Each number is 50 + 15 x the weight over its row's rms, rounded and kept within 0 to 99. Layers, rows and columns count from 0. The size before them is the row's rms in percent of the matrix's.

# layer 5 attention output (transposed), 96x96, rms 0.22, rows 44-63, columns 0-95
131:68 44 55 35 49 48 83 52 67 62 53 38 50 62 65 34 54 30 44 56 41 19 37 52 13 63 42 24 51 79 51 64 46 48 31 64 66 47 31 28 23 56 47 72 54 46 31 45 51 48 54 67 65 44 51 42 61 31 61 51 78 68 56 54 52 25 68 53 53 62 46 28 79 21 53 68 54 49 66 64 42 58 45 65 11 44 79 45 40 60 62 58 33 61 39 51
139:25 50 47 31 41 63 55 49 58 57 45 52 33 28 56 48 46 49 44 41 28 71 70 32 49 41 50 57 69 61 42 86 42 57 63 20 63 32 23 57 37 33 39 80 32 40 39 36 55 32 65 32 39 61 66 23 30 32 76 63 57 58 43 39 58 65 49 38 57 45 37 51 52 29 61 85 49 43 71 76 81 31 68 38 60 58 42 60 51 40 31 45 31 56 50 32
131:47 65 27 64 57 35 54 60 38 57 72 41 58 58 60 11 59 59 52 54 55 76 64 62 61 66 37 79 53 67 39 51 74 39 57 43 68 22 37 29 49 69 83 46 31 60 46 45 60 61 34 55 33 20 29 21 71 41 37 55 60 42 48 45 41 38 78 67 54 50 23 67 40 36 36 40 57 33 65 52 67 39 58 51 33 58 59 65 60 33 64 33 80 51 49 39
125:53 33 65 37 50 43 48 47 51 38 64 51 62 59 53 55 20 31 35 85 50 37 29 66 33 72 46 67 45 70 44 58 45 50 60 49 32 31 62 46 56 40 15 48 24 85 61 48 36 51 65 42 82 10 34 19 49 66 56 30 65 51 21 56 58 63 45 42 70 43 59 46 48 33 42 71 55 41 41 36 46 64 65 74 50 59 52 70 45 47 44 31 67 42 64 54
125:42 43 65 61 46 56 30 54 55 43 50 30 70 34 47 54 55 62 67 35 30 48 45 47 50 60 35 53 36 41 69 77 68 47 43 66 84 52 44 62 25 22 28 41 61 36 34 60 76 55 27 71 54 69 46 04 44 41 48 51 32 60 46 51 58 35 43 55 53 39 54 44 52 57 72 18 74 61 39 18 60 61 38 65 65 78 60 55 64 22 39 67 62 50 49 59
129:48 52 39 39 78 35 29 59 72 53 56 38 61 61 45 60 24 49 45 62 47 69 53 58 53 58 31 45 73 48 46 35 41 60 34 54 47 46 33 50 61 81 44 36 64 34 37 64 73 80 43 71 68 87 56 37 39 39 55 57 79 64 37 56 60 48 65 63 75 50 58 69 42 43 52 71 44 53 57 53 44 09 42 55 24 50 26 29 52 46 09 61 36 48 49 67
129:49 48 42 53 28 36 66 67 33 55 33 55 53 55 40 38 71 55 32 89 51 33 40 52 63 48 58 38 52 57 67 46 73 54 26 56 60 62 46 66 62 51 55 32 49 40 43 60 60 24 43 55 82 62 45 51 59 54 69 29 56 59 42 49 46 14 71 58 56 62 01 66 29 66 59 57 56 60 25 48 76 51 55 55 84 44 33 28 35 39 62 43 73 52 66 52
129:69 37 65 94 56 44 61 68 43 45 36 31 57 36 66 53 40 37 61 74 60 03 79 58 69 38 69 61 46 63 43 54 59 39 49 55 65 74 34 44 35 66 30 56 44 59 73 51 65 44 67 44 46 72 57 44 57 51 45 78 39 42 71 49 71 64 71 51 49 52 60 40 54 46 64 60 25 49 38 65 49 33 46 60 39 30 44 80 54 28 38 42 77 50 36 64
126:66 52 52 64 65 78 35 61 62 78 54 56 46 60 48 22 75 35 56 87 57 50 65 38 62 69 71 63 61 67 56 56 70 59 31 47 40 49 57 62 43 43 27 45 67 58 52 54 21 38 45 48 45 37 78 57 62 29 36 53 40 43 48 68 28 54 16 19 53 30 38 60 55 55 74 33 41 30 58 41 33 50 11 39 43 47 66 45 38 36 43 58 44 40 33 55
119:38 71 57 49 58 54 67 44 50 54 64 41 04 66 59 55 34 41 26 22 56 27 51 55 43 70 65 78 48 62 39 81 69 58 29 37 62 33 57 69 61 18 73 45 56 44 75 52 66 52 45 36 56 40 37 50 51 53 37 29 28 33 35 44 41 30 41 37 60 33 43 54 72 59 47 55 48 39 26 48 38 44 39 93 50 40 28 33 34 48 51 54 34 55 56 47
124:47 35 74 34 62 49 67 69 62 24 47 34 69 84 56 46 48 73 76 32 60 33 45 71 55 33 61 37 77 42 23 74 61 47 53 43 51 32 56 39 46 56 47 57 35 80 60 53 61 62 47 26 59 72 63 40 52 39 53 33 25 47 43 49 84 30 51 83 56 49 35 58 18 43 39 48 43 57 63 74 32 41 56 38 65 58 60 50 54 39 37 53 30 70 49 46
124:59 60 65 52 50 46 40 21 53 55 27 36 32 62 51 78 39 48 48 49 64 40 45 56 58 59 68 52 48 64 46 21 44 67 37 68 12 74 27 16 50 48 48 40 69 57 59 57 40 33 47 51 33 33 32 68 68 52 60 39 42 54 18 50 47 42 43 47 46 35 19 67 53 33 30 27 51 64 63 48 70 53 49 62 65 82 58 64 72 21 39 50 31 43 28 33
130:61 52 55 67 53 10 50 43 65 52 26 43 43 48 50 41 18 56 42 58 60 28 37 43 46 56 60 46 52 32 45 58 56 49 64 55 48 66 43 43 46 71 51 76 24 22 19 71 47 26 18 27 33 27 42 55 29 55 30 47 75 66 47 46 36 30 42 62 62 36 44 71 63 48 69 41 53 31 66 45 33 64 76 41 55 57 52 40 29 30 54 48 41 35 70 75
123:50 71 63 55 36 49 72 39 53 46 57 45 35 13 58 27 52 75 58 60 37 56 44 47 81 67 34 50 62 25 79 50 51 53 44 41 65 54 23 34 41 49 48 59 35 69 95 35 64 50 46 35 69 44 48 63 41 65 36 21 51 47 73 30 15 25 47 52 65 58 61 45 43 63 32 61 60 52 54 59 39 64 29 46 38 61 56 62 44 51 45 45 35 37 84 51
135:60 57 63 56 64 48 49 72 56 70 29 72 43 64 48 16 46 36 62 32 44 56 45 48 57 52 78 63 30 70 63 10 46 66 29 51 40 41 41 74 46 66 48 47 30 80 51 22 67 44 67 72 69 44 28 35 43 65 51 80 51 40 69 31 54 49 43 51 30 50 48 34 37 68 43 38 58 47 63 23 53 49 53 71 52 64 42 45 49 52 63 84 27 68 55 54
126:47 65 34 66 31 42 56 64 63 54 57 23 20 55 43 53 23 65 68 41 67 55 68 57 42 52 50 50 22 17 52 42 62 56 40 41 44 61 29 37 72 40 43 70 48 61 30 42 13 58 63 43 71 60 75 20 52 74 49 57 34 49 28 61 50 66 61 62 70 27 41 55 48 52 48 43 44 57 58 15 54 33 39 36 53 44 55 45 39 53 50 11 65 67 52 32
127:24 62 43 54 58 47 63 42 46 44 13 68 45 61 47 31 50 54 44 48 38 61 44 72 76 74 44 37 42 63 48 47 35 24 55 36 38 44 28 44 37 40 50 67 29 45 51 27 61 38 31 65 62 76 37 59 75 39 25 12 37 48 37 59 50 72 24 42 71 37 35 56 64 69 63 22 31 48 51 73 37 71 54 62 50 35 49 56 31 67 35 73 47 60 51 58
132:79 68 54 84 30 38 51 64 37 49 61 57 66 61 59 74 60 68 39 52 59 59 51 31 15 38 46 62 39 66 53 35 63 29 48 25 34 43 41 45 41 55 56 46 41 45 63 33 51 68 53 57 29 72 57 35 52 24 48 66 49 74 83 41 59 39 33 41 39 36 46 70 53 37 57 42 40 44 44 29 46 17 90 40 54 33 67 53 49 46 80 67 34 60 50 50
132:53 76 52 10 66 56 49 53 59 30 31 40 70 17 28 40 32 71 46 56 78 48 29 30 41 49 33 44 42 64 29 46 51 44 39 51 38 29 44 62 25 64 37 32 74 38 64 20 48 32 62 47 43 28 72 56 62 58 33 63 76 41 52 40 46 65 51 80 45 38 72 67 55 35 42 41 40 62 41 52 68 57 40 59 53 29 38 69 58 61 64 46 46 55 56 73
122:41 25 46 51 44 30 31 15 66 60 55 53 74 52 49 55 56 61 59 64 36 54 46 37 94 45 61 21 44 66 25 56 62 62 42 60 55 48 57 32 48 56 69 63 48 52 59 59 83 36 84 62 39 60 49 52 45 45 44 80 39 60 54 51 67 37 24 59 47 25 47 30 48 27 35 80 48 38 29 27 50 49 50 52 50 73 39 45 28 58 67 38 39 57 74 58
# layer 5 attention value, 96x96, rms 0.262, rows 45-63, columns 0-95
149:60 63 39 55 28 63 36 59 62 43 50 49 54 82 24 38 47 33 56 57 57 53 61 73 35 42 44 15 61 50 29 45 43 41 61 43 47 47 53 60 40 51 71 68 76 50 48 41 46 34 58 68 60 37 63 34 47 53 81 72 48 42 40 50 57 55 59 43 34 85 45 51 58 47 68 30 93 57 54 41 52 42 75 59 26 38 64 53 63 57 50 18 26 34 29 83
125:56 58 42 60 57 61 68 58 59 68 35 33 54 50 50 81 26 57 69 70 62 65 54 47 59 52 50 42 66 64 63 55 58 59 47 62 30 40 75 20 62 46 25 31 25 22 31 35 55 16 58 41 42 21 59 58 61 60 66 80 29 63 59 58 37 47 73 33 14 43 29 63 46 45 55 34 22 41 40 30 45 42 54 31 48 30 40 57 41 42 55 42 40 47 44 67
130:39 45 74 77 34 40 41 76 38 65 50 51 41 57 42 69 64 56 42 64 56 57 67 60 58 22 54 51 40 38 46 33 75 47 77 74 54 55 34 51 21 65 60 52 57 61 75 58 67 76 68 26 46 33 42 64 67 72 50 36 56 48 68 36 56 30 76 55 24 42 15 27 53 48 54 49 36 55 43 50 41 60 50 29 67 51 67 30 64 34 65 53 33 77 40 64
132:19 33 25 49 56 59 65 33 44 45 57 39 45 61 54 82 72 18 57 59 73 27 36 64 61 67 37 60 55 37 46 38 34 45 55 56 63 49 36 56 58 55 43 47 68 51 38 23 28 45 57 47 48 59 51 45 69 60 60 84 73 58 38 49 47 53 36 30 66 46 46 58 74 66 28 69 51 66 30 33 57 36 24 39 55 71 81 22 38 64 54 77 38 43 61 58
138:75 60 55 51 41 51 40 54 42 57 61 53 45 58 35 45 36 51 52 38 42 36 75 61 43 47 48 57 39 18 62 36 36 33 35 66 57 72 69 42 36 54 64 42 48 40 29 45 14 25 30 01 63 57 41 68 71 46 34 39 63 52 68 63 60 36 45 31 48 72 85 35 44 61 66 29 57 52 44 42 68 70 38 74 58 55 34 51 24 76 61 58 44 42 66 46
137:60 49 19 63 55 58 64 43 71 37 31 46 17 50 52 41 37 47 61 54 43 62 35 39 80 57 40 35 57 45 57 80 38 56 58 42 60 46 66 61 34 69 56 39 45 79 28 43 22 61 64 45 57 30 51 50 61 30 45 52 30 59 95 22 56 56 36 61 61 35 69 46 51 68 45 58 21 50 38 52 28 58 42 35 35 86 63 52 58 29 48 56 55 29 70 50
134:21 72 43 50 62 58 39 45 63 64 56 37 58 59 22 20 51 53 42 35 81 54 35 27 45 52 35 32 69 42 80 57 29 42 74 64 41 42 29 55 60 42 39 57 39 46 80 49 66 43 59 29 44 27 46 37 74 75 78 12 53 68 53 58 38 61 56 33 60 49 59 36 62 35 62 44 35 76 59 64 40 37 53 37 54 60 62 47 62 60 73 62 55 41 46 70
133:45 40 24 40 35 41 62 37 42 56 65 73 56 64 58 57 37 53 45 47 55 49 42 63 48 28 61 42 55 57 39 25 56 54 47 76 46 30 27 24 44 58 27 50 28 23 64 63 52 50 26 36 71 68 60 55 79 33 71 30 32 37 34 61 59 88 68 42 54 63 64 57 49 69 50 61 27 56 48 64 54 53 61 27 75 55 68 47 57 46 18 46 76 37 58 73
119:46 36 59 62 42 57 51 16 87 56 69 27 63 34 62 55 44 55 14 63 44 47 38 58 62 46 45 68 32 64 52 23 75 53 28 53 54 52 34 58 46 32 61 34 33 76 51 60 75 59 53 22 63 43 64 54 73 60 63 56 50 78 61 31 71 45 28 53 26 42 37 72 34 61 51 59 52 38 54 49 51 29 60 42 30 34 76 72 40 40 57 45 53 38 39 70
134:51 53 48 77 63 70 75 27 54 48 53 33 18 54 53 30 70 46 59 45 58 55 46 42 44 37 66 76 44 48 77 57 45 31 39 45 37 52 71 54 31 61 69 48 58 34 44 67 27 31 76 46 45 63 27 12 80 64 33 46 38 72 67 56 37 62 50 47 56 66 60 39 63 56 64 37 61 23 63 42 62 57 39 26 46 14 51 43 58 57 59 43 39 72 54 70
137:40 75 33 62 22 64 59 56 37 45 30 40 62 32 52 82 61 73 56 41 19 33 29 28 64 52 67 36 48 59 23 49 66 45 49 57 78 13 38 69 56 47 63 59 52 56 21 53 43 57 26 52 52 65 37 40 72 53 55 38 40 68 36 46 58 59 42 44 60 38 50 48 41 48 73 41 28 39 54 64 65 98 34 52 35 47 55 41 67 48 67 49 54 57 37 69
136:48 59 60 42 69 68 70 42 22 61 39 57 40 53 30 70 48 24 57 42 36 34 64 22 61 59 68 48 57 31 41 34 47 49 53 57 69 43 49 42 66 65 65 08 42 67 57 79 48 71 56 34 55 44 76 49 36 52 53 53 27 33 86 45 29 17 36 54 47 51 48 40 35 32 53 77 69 42 62 50 53 87 35 54 59 34 48 57 55 39 38 46 56 41 47 70
125:27 38 61 76 44 56 16 22 56 61 54 43 31 61 46 63 53 30 95 63 67 58 62 46 48 31 58 57 39 51 59 45 51 71 47 63 60 36 76 45 62 46 68 58 26 54 32 39 62 74 34 67 43 56 36 63 31 59 41 53 42 54 50 26 32 53 41 44 73 46 42 68 29 36 86 57 58 78 69 54 30 42 43 19 58 47 47 61 51 32 49 56 28 40 43 38
144:71 43 65 42 46 37 38 60 26 28 56 15 50 35 60 53 55 60 28 59 61 65 58 50 39 46 32 49 30 46 50 64 46 67 71 55 58 40 40 39 70 42 42 35 47 45 29 48 41 45 73 49 55 65 49 39 82 47 12 49 28 43 51 49 68 68 52 45 33 26 29 51 47 66 37 84 41 87 59 73 49 41 66 87 62 53 64 47 33 46 53 51 71 29 56 68
138:44 29 33 48 32 47 76 57 59 74 38 53 61 34 45 48 53 38 41 35 58 26 35 46 51 50 76 45 34 66 59 24 25 48 75 68 40 40 55 38 48 64 38 70 71 54 33 45 34 66 42 52 76 42 37 72 63 74 52 53 55 48 48 52 57 23 42 85 45 56 62 43 52 24 36 58 38 61 44 49 64 29 85 47 59 35 21 37 63 42 66 43 20 38 50 75
131:60 52 63 44 61 68 57 36 38 49 89 50 56 55 68 51 55 27 51 61 51 63 60 43 45 18 31 30 41 26 48 54 43 31 38 30 92 25 60 57 48 43 40 47 44 53 25 50 50 48 52 45 67 48 54 61 68 23 71 48 53 60 38 51 59 48 73 54 48 53 17 49 54 71 58 51 64 48 82 40 44 49 28 49 50 34 34 82 88 29 64 66 68 39 51 37
140:40 22 63 24 41 58 40 33 45 23 51 42 75 65 31 64 19 61 32 33 48 42 49 28 75 82 50 40 56 76 70 69 43 43 61 53 64 46 51 13 48 53 32 44 55 48 55 70 33 20 56 68 32 54 68 24 55 84 43 38 61 61 32 49 37 53 58 51 43 61 37 30 65 59 39 40 28 56 55 65 56 43 35 62 33 44 51 37 49 65 39 49 52 39 55 70
127:90 66 50 17 22 51 35 34 39 40 23 66 73 45 61 59 60 37 47 47 42 43 59 50 47 33 67 51 41 60 74 77 40 60 52 58 63 74 49 62 59 31 46 78 55 46 62 57 50 64 62 45 34 46 41 37 53 51 58 32 51 64 34 53 40 30 44 12 61 70 42 37 40 60 58 45 19 41 71 36 59 58 66 40 57 74 59 57 24 59 33 78 65 71 61 40
129:63 57 61 56 66 43 37 70 25 33 39 53 62 45 43 36 47 50 63 19 31 47 55 66 47 55 58 79 44 20 65 59 58 55 59 38 39 43 35 64 63 20 58 36 63 67 49 27 17 47 39 55 33 36 62 41 75 55 61 12 62 20 80 46 61 39 52 67 31 53 41 66 57 40 54 29 43 48 61 67 38 45 38 38 52 39 81 67 37 76 28 50 53 48 61 52
# layer 5 attention query, 96x96, rms 0.201, rows 64-80, columns 0-95
082:35 49 47 41 56 60 48 36 74 61 43 69 29 58 47 41 52 60 49 52 46 64 44 56 43 30 66 76 20 39 58 61 79 40 42 92 45 56 58 64 33 60 55 43 49 57 64 53 65 49 25 47 32 65 57 57 68 39 66 73 65 25 81 31 51 70 64 58 53 65 40 64 57 15 44 70 38 41 50 73 57 58 89 58 79 41 78 59 38 43 45 56 48 50 56 60
083:47 48 53 66 67 20 31 39 61 62 61 55 69 38 54 53 58 30 59 38 62 59 35 49 54 66 45 58 26 58 54 19 21 34 54 60 61 61 48 29 47 75 36 55 25 26 49 42 49 42 66 62 63 77 39 42 46 31 77 76 33 91 77 50 40 68 51 58 10 51 49 53 61 39 26 37 46 57 44 44 57 37 27 40 61 47 48 72 52 52 27 41 47 50 61 61
093:66 29 64 76 68 72 61 66 73 64 44 39 39 74 37 18 63 36 45 34 50 52 26 33 39 28 32 50 31 61 65 50 49 52 33 49 47 54 45 59 39 31 34 29 63 36 58 26 65 42 46 51 49 63 47 48 29 38 67 66 99 60 61 47 67 48 35 39 41 42 48 51 71 67 48 76 36 52 56 61 60 37 40 71 36 40 55 60 41 32 42 77 33 46 60 72
085:39 45 60 73 37 51 76 27 64 64 63 66 40 41 63 42 42 14 55 54 57 54 29 33 33 60 66 54 48 73 76 47 47 39 66 42 56 31 69 85 35 46 92 59 60 26 53 47 40 53 32 55 41 30 58 37 49 47 53 41 41 50 34 37 22 46 28 47 63 40 45 47 48 64 44 63 50 33 00 52 59 34 56 47 50 39 62 58 53 58 53 49 46 49 46 14
078:49 74 35 58 56 56 61 44 35 51 41 41 31 41 65 42 33 64 31 32 57 28 42 51 32 35 25 43 75 49 67 33 39 45 63 67 57 55 51 69 28 48 45 37 65 52 46 20 55 59 24 41 61 51 57 51 39 41 57 38 44 66 21 25 26 79 24 23 42 75 76 39 80 49 52 60 54 69 72 50 26 40 35 57 34 43 41 38 69 61 25 50 49 40 36 63
072:53 46 68 47 65 51 16 54 18 42 79 53 45 21 46 47 48 51 72 48 54 51 38 54 38 63 15 41 23 54 30 47 41 36 73 34 41 60 62 63 48 38 72 48 61 68 57 43 47 59 46 43 46 39 27 52 46 46 62 65 72 54 66 75 68 70 70 59 60 35 51 59 50 42 39 85 47 38 45 65 72 45 35 48 43 41 45 46 82 23 63 49 77 37 20 40
074:48 55 47 79 64 33 47 39 23 22 51 45 41 52 64 61 84 50 26 60 69 41 32 72 26 44 53 52 54 29 40 44 39 60 50 36 57 48 76 42 55 58 46 40 70 50 22 36 58 61 44 44 51 65 46 43 49 27 33 48 51 65 67 57 51 11 36 62 51 57 67 48 17 54 62 29 45 52 41 16 82 65 39 42 64 53 47 48 52 54 26 51 38 22 24 52
085:61 50 43 41 50 64 65 29 71 27 54 32 52 55 49 79 78 60 68 71 35 50 55 53 41 77 60 45 35 59 39 49 42 52 37 58 29 60 19 59 52 54 47 52 49 67 44 54 47 49 32 45 57 49 59 52 36 54 58 31 17 21 20 50 68 53 55 50 47 41 29 26 36 47 62 46 54 70 28 66 74 84 33 25 64 60 37 25 36 53 39 36 43 43 14 38
086:70 19 54 57 57 33 56 43 49 79 28 65 69 63 56 37 50 60 45 61 40 08 52 40 57 47 65 51 45 69 48 85 51 50 40 71 43 52 67 64 68 47 61 59 61 79 42 56 48 37 39 19 68 60 45 60 55 40 70 69 43 65 44 30 43 59 51 65 44 63 44 23 74 43 40 55 70 31 53 53 40 55 59 88 57 73 49 23 54 63 59 53 33 77 50 69
088:28 41 67 47 55 39 32 32 25 86 58 67 73 59 37 39 57 68 21 70 61 58 60 63 92 26 55 62 36 73 65 46 27 37 49 58 60 39 63 69 42 65 59 40 53 38 51 48 67 54 36 58 12 56 55 45 28 43 62 48 26 39 49 50 56 40 73 50 36 15 58 32 79 39 43 55 54 42 48 47 56 54 70 36 50 31 49 62 55 62 35 37 58 51 40 52
088:50 60 75 52 76 45 73 71 56 70 45 47 31 68 15 49 37 60 46 56 53 68 46 50 46 29 23 66 42 64 58 37 49 64 62 51 43 57 33 51 69 52 47 59 48 27 53 47 29 74 68 41 36 27 64 42 40 50 76 65 46 42 46 48 65 67 61 50 49 38 65 43 48 13 35 46 42 23 73 60 49 22 58 52 43 43 56 88 51 49 67 24 27 22 54 62
073:73 64 70 54 34 67 54 83 63 60 41 39 57 38 56 42 39 41 50 44 60 36 38 71 47 32 43 74 42 69 52 49 44 16 57 55 61 48 59 43 65 53 20 27 34 39 51 65 24 50 32 46 59 36 69 26 65 41 20 65 32 52 49 59 57 49 89 67 27 69 67 73 26 71 59 76 56 59 45 70 32 50 41 61 54 64 68 50 43 49 46 47 68 52 57 69
080:45 50 37 51 67 43 51 35 61 44 32 33 52 33 52 59 21 16 73 47 61 42 34 37 64 55 19 64 81 63 58 61 26 51 47 23 33 42 62 33 41 57 47 42 67 64 61 42 32 54 66 47 42 24 57 39 65 49 29 67 75 52 34 44 59 44 68 36 70 67 53 44 61 56 61 30 44 75 23 59 76 82 47 52 63 58 57 56 65 45 35 44 56 54 13 54
074:33 39 49 08 52 67 40 64 34 41 50 42 54 63 45 31 43 15 67 49 37 42 33 58 39 58 60 71 53 73 33 39 54 63 09 39 32 54 48 61 52 37 38 37 57 43 42 45 45 65 51 43 72 55 68 63 63 57 40 84 45 50 28 41 44 33 68 51 46 49 28 70 37 54 56 62 47 16 29 50 56 68 31 49 23 44 29 47 50 53 65 11 47 39 44 34
104:51 55 57 77 34 53 69 54 38 70 57 49 39 64 42 79 23 29 22 59 51 33 66 46 54 31 57 49 42 69 65 53 57 42 41 39 57 45 61 50 47 30 65 47 50 36 22 51 44 45 07 43 34 46 31 38 52 48 61 39 53 91 48 26 93 50 55 42 48 51 47 67 60 37 50 66 48 38 09 64 50 52 59 65 65 29 55 27 60 36 58 50 49 46 58 26
083:32 64 61 66 43 48 53 14 65 56 39 03 68 34 52 44 34 40 58 67 42 50 49 51 36 69 68 54 53 55 56 54 29 56 43 84 60 53 75 56 55 66 60 40 71 62 44 51 17 52 61 56 38 57 43 39 43 69 53 33 38 57 48 38 45 30 56 48 43 35 38 55 48 52 69 35 31 57 15 56 48 68 25 56 72 65 44 36 56 48 62 24 89 68 58 67
082:44 57 39 64 45 34 59 03 47 50 31 42 39 26 82 11 71 48 39 47 55 59 38 47 64 53 51 77 61 48 63 31 52 52 56 74 45 48 72 55 50 58 56 25 51 52 50 53 58 41 58 28 39 68 48 46 39 28 46 23 47 71 34 56 49 07 51 45 69 30 39 25 62 33 40 29 38 65 68 63 51 61 31 37 33 56 55 38 47 60 65 51 33 44 45 32
# layer 5 attention key, 96x96, rms 0.217, rows 64-80, columns 0-95
074:33 53 50 59 54 47 70 44 39 28 30 38 52 57 38 52 36 52 16 62 50 52 61 59 45 12 60 59 38 59 35 33 45 04 42 73 66 52 45 41 47 63 67 62 63 30 76 64 45 51 63 41 31 63 45 75 67 29 59 65 41 55 69 31 51 50 53 70 22 54 47 37 47 22 61 67 42 44 38 83 24 54 68 22 50 29 49 46 61 59 55 27 57 42 58 49
080:60 64 36 38 60 43 31 59 42 37 63 30 46 45 08 47 42 54 76 41 26 51 17 45 60 62 52 44 26 59 30 29 23 51 72 29 74 71 60 76 60 55 53 49 36 65 29 52 65 64 51 51 32 52 60 50 50 44 41 32 38 70 34 54 55 47 59 53 38 39 66 66 31 73 58 46 64 24 49 81 38 34 25 48 37 53 37 49 49 64 38 28 40 42 57 77
078:57 41 69 55 52 37 77 56 54 53 52 48 44 70 42 58 49 87 34 67 50 52 63 50 44 47 69 67 26 60 45 63 65 42 25 52 64 58 48 57 57 30 64 30 70 31 90 35 67 13 65 76 54 76 68 41 64 36 43 50 48 55 62 19 43 26 44 45 35 18 54 35 62 47 70 42 50 48 34 62 56 53 30 43 70 62 65 68 48 45 46 55 39 46 56 26
071:54 47 29 38 52 29 51 50 40 46 36 33 31 68 47 63 50 34 39 25 27 59 46 62 70 57 41 71 35 57 76 57 39 52 23 56 45 40 49 51 40 42 24 52 21 58 55 50 54 71 52 59 47 60 13 30 48 18 44 65 37 47 46 48 71 55 36 54 23 21 41 37 06 75 44 18 44 65 36 59 68 59 49 41 36 50 59 57 37 62 70 60 57 40 44 34
070:78 50 81 43 78 53 76 34 03 65 37 51 64 46 58 49 35 56 43 45 51 39 41 48 36 48 44 65 51 50 64 82 73 79 63 69 39 67 57 63 56 37 46 34 51 50 63 39 56 50 51 20 76 47 46 43 23 36 52 54 54 72 18 43 84 28 39 58 33 22 39 36 38 45 47 47 66 52 64 51 56 48 40 62 55 46 52 47 68 47 41 46 57 53 24 39
074:54 44 79 44 63 50 50 72 22 53 52 57 56 37 36 28 63 53 60 46 61 42 52 68 35 81 45 62 43 71 60 42 13 33 47 64 71 47 51 55 64 45 74 55 42 44 34 33 60 50 35 61 70 71 19 31 51 72 30 61 54 54 50 47 45 69 63 53 47 52 71 36 65 27 36 53 30 23 55 43 76 51 73 41 38 48 63 80 73 40 60 42 77 34 45 35
070:61 57 49 75 56 32 57 47 69 38 46 41 43 74 73 51 45 45 45 59 56 40 26 61 43 76 87 64 40 28 70 71 30 42 38 37 41 65 41 33 80 57 62 65 63 70 54 57 50 71 59 52 55 51 38 39 61 54 36 52 28 37 36 73 66 67 32 59 28 71 38 67 63 52 51 53 70 20 53 46 34 49 35 43 38 64 40 48 74 60 40 35 94 46 64 40
083:43 57 32 74 45 53 56 54 21 63 89 19 39 64 58 65 62 48 54 49 59 61 41 39 32 66 32 60 60 54 43 49 59 72 56 68 64 55 90 41 41 57 55 51 44 55 77 61 45 74 23 30 44 46 23 14 43 52 53 54 39 34 55 41 25 38 51 51 25 60 59 54 50 46 29 43 46 34 41 79 49 45 32 40 54 58 69 15 51 59 78 52 57 55 53 65
080:60 16 80 65 80 49 85 33 49 64 48 63 43 45 34 34 48 65 32 50 56 17 46 52 51 27 42 23 59 52 50 50 37 49 28 55 21 81 62 73 38 47 39 56 45 67 48 44 52 39 28 07 63 39 56 49 56 39 77 29 32 45 55 24 28 40 43 48 59 57 53 51 35 52 57 54 37 33 46 49 61 63 46 52 57 27 67 52 38 54 66 52 55 45 29 55
080:48 73 53 66 47 44 42 29 39 62 73 48 56 13 42 56 52 71 25 52 30 48 53 27 73 28 64 61 48 56 32 41 14 71 78 66 34 54 34 43 70 52 43 63 51 62 28 50 69 66 44 52 30 60 42 61 51 48 49 41 44 46 54 62 48 52 94 43 29 41 53 31 57 14 41 37 66 61 39 59 45 48 51 67 63 38 60 74 33 65 39 49 57 35 26 53
082:44 70 60 53 47 36 39 69 62 61 42 59 36 41 50 63 52 55 29 67 42 60 58 35 57 55 33 63 21 57 35 54 56 51 57 45 51 49 56 58 45 36 35 67 64 42 43 39 49 28 29 62 52 29 61 73 45 50 39 32 55 66 36 61 89 60 45 37 70 37 66 16 64 43 70 61 32 43 31 75 54 85 64 53 55 66 36 41 25 29 61 30 38 24 13 32
078:84 87 85 56 33 59 38 59 44 62 48 53 53 40 65 32 31 35 40 51 52 42 37 39 37 34 47 48 42 60 53 70 45 47 61 47 39 53 72 51 66 68 41 45 31 67 57 40 52 25 40 54 34 31 59 63 63 33 53 55 22 57 74 79 62 45 77 59 45 78 55 56 41 86 49 78 42 45 50 31 43 48 21 60 72 56 65 53 54 38 26 38 49 69 61 37
072:70 49 45 77 67 58 40 66 29 32 45 46 46 41 82 60 34 32 58 80 32 50 30 53 39 47 42 50 26 49 34 57 40 78 31 55 44 44 45 47 31 59 61 38 36 46 46 17 53 75 74 48 37 01 48 53 68 51 34 46 27 41 64 41 44 43 56 36 55 55 15 51 59 48 43 51 36 57 58 38 78 58 50 39 49 59 69 48 68 46 43 39 61 63 44 15
069:43 52 53 22 41 54 37 62 83 71 73 44 56 36 37 59 72 45 59 59 58 48 19 78 73 50 52 64 31 36 45 82 55 51 45 73 37 48 66 60 50 53 41 36 72 45 55 69 36 47 34 52 83 82 53 77 80 55 52 52 41 42 69 35 26 50 57 27 45 60 25 45 38 76 41 27 38 45 66 51 50 66 40 40 47 45 56 41 32 49 54 25 47 58 61 61
094:53 69 83 56 49 52 56 66 67 48 33 49 52 36 46 93 00 55 46 40 62 38 50 55 56 59 59 68 47 45 61 59 35 56 27 71 39 86 45 43 50 57 56 49 56 41 58 68 63 59 83 58 34 51 33 47 43 50 53 66 47 63 50 34 48 62 68 47 46 74 75 48 57 48 54 54 63 50 52 68 57 63 34 76 83 56 54 74 47 40 53 83 43 33 33 30
086:50 78 76 64 45 42 55 36 32 94 52 39 30 54 40 55 44 39 76 57 45 50 54 55 46 60 69 48 76 48 25 42 32 95 28 58 56 67 50 26 43 65 16 48 49 60 47 36 47 53 48 58 43 20 43 59 55 52 62 60 51 48 53 63 31 59 61 46 37 61 37 73 35 61 38 78 46 53 46 30 49 66 40 51 30 52 56 42 67 42 28 41 73 65 72 70
078:39 62 27 54 72 52 58 35 76 26 31 56 06 66 43 56 61 43 41 63 39 53 45 63 61 57 50 48 99 25 30 45 52 69 52 58 37 42 56 36 57 56 41 54 68 44 38 46 37 65 32 47 61 46 54 46 26 69 62 62 55 54 44 44 43 64 61 75 31 25 24 73 44 62 51 13 63 60 48 67 51 44 51 27 38 47 60 50 58 60 53 34 69 57 55 21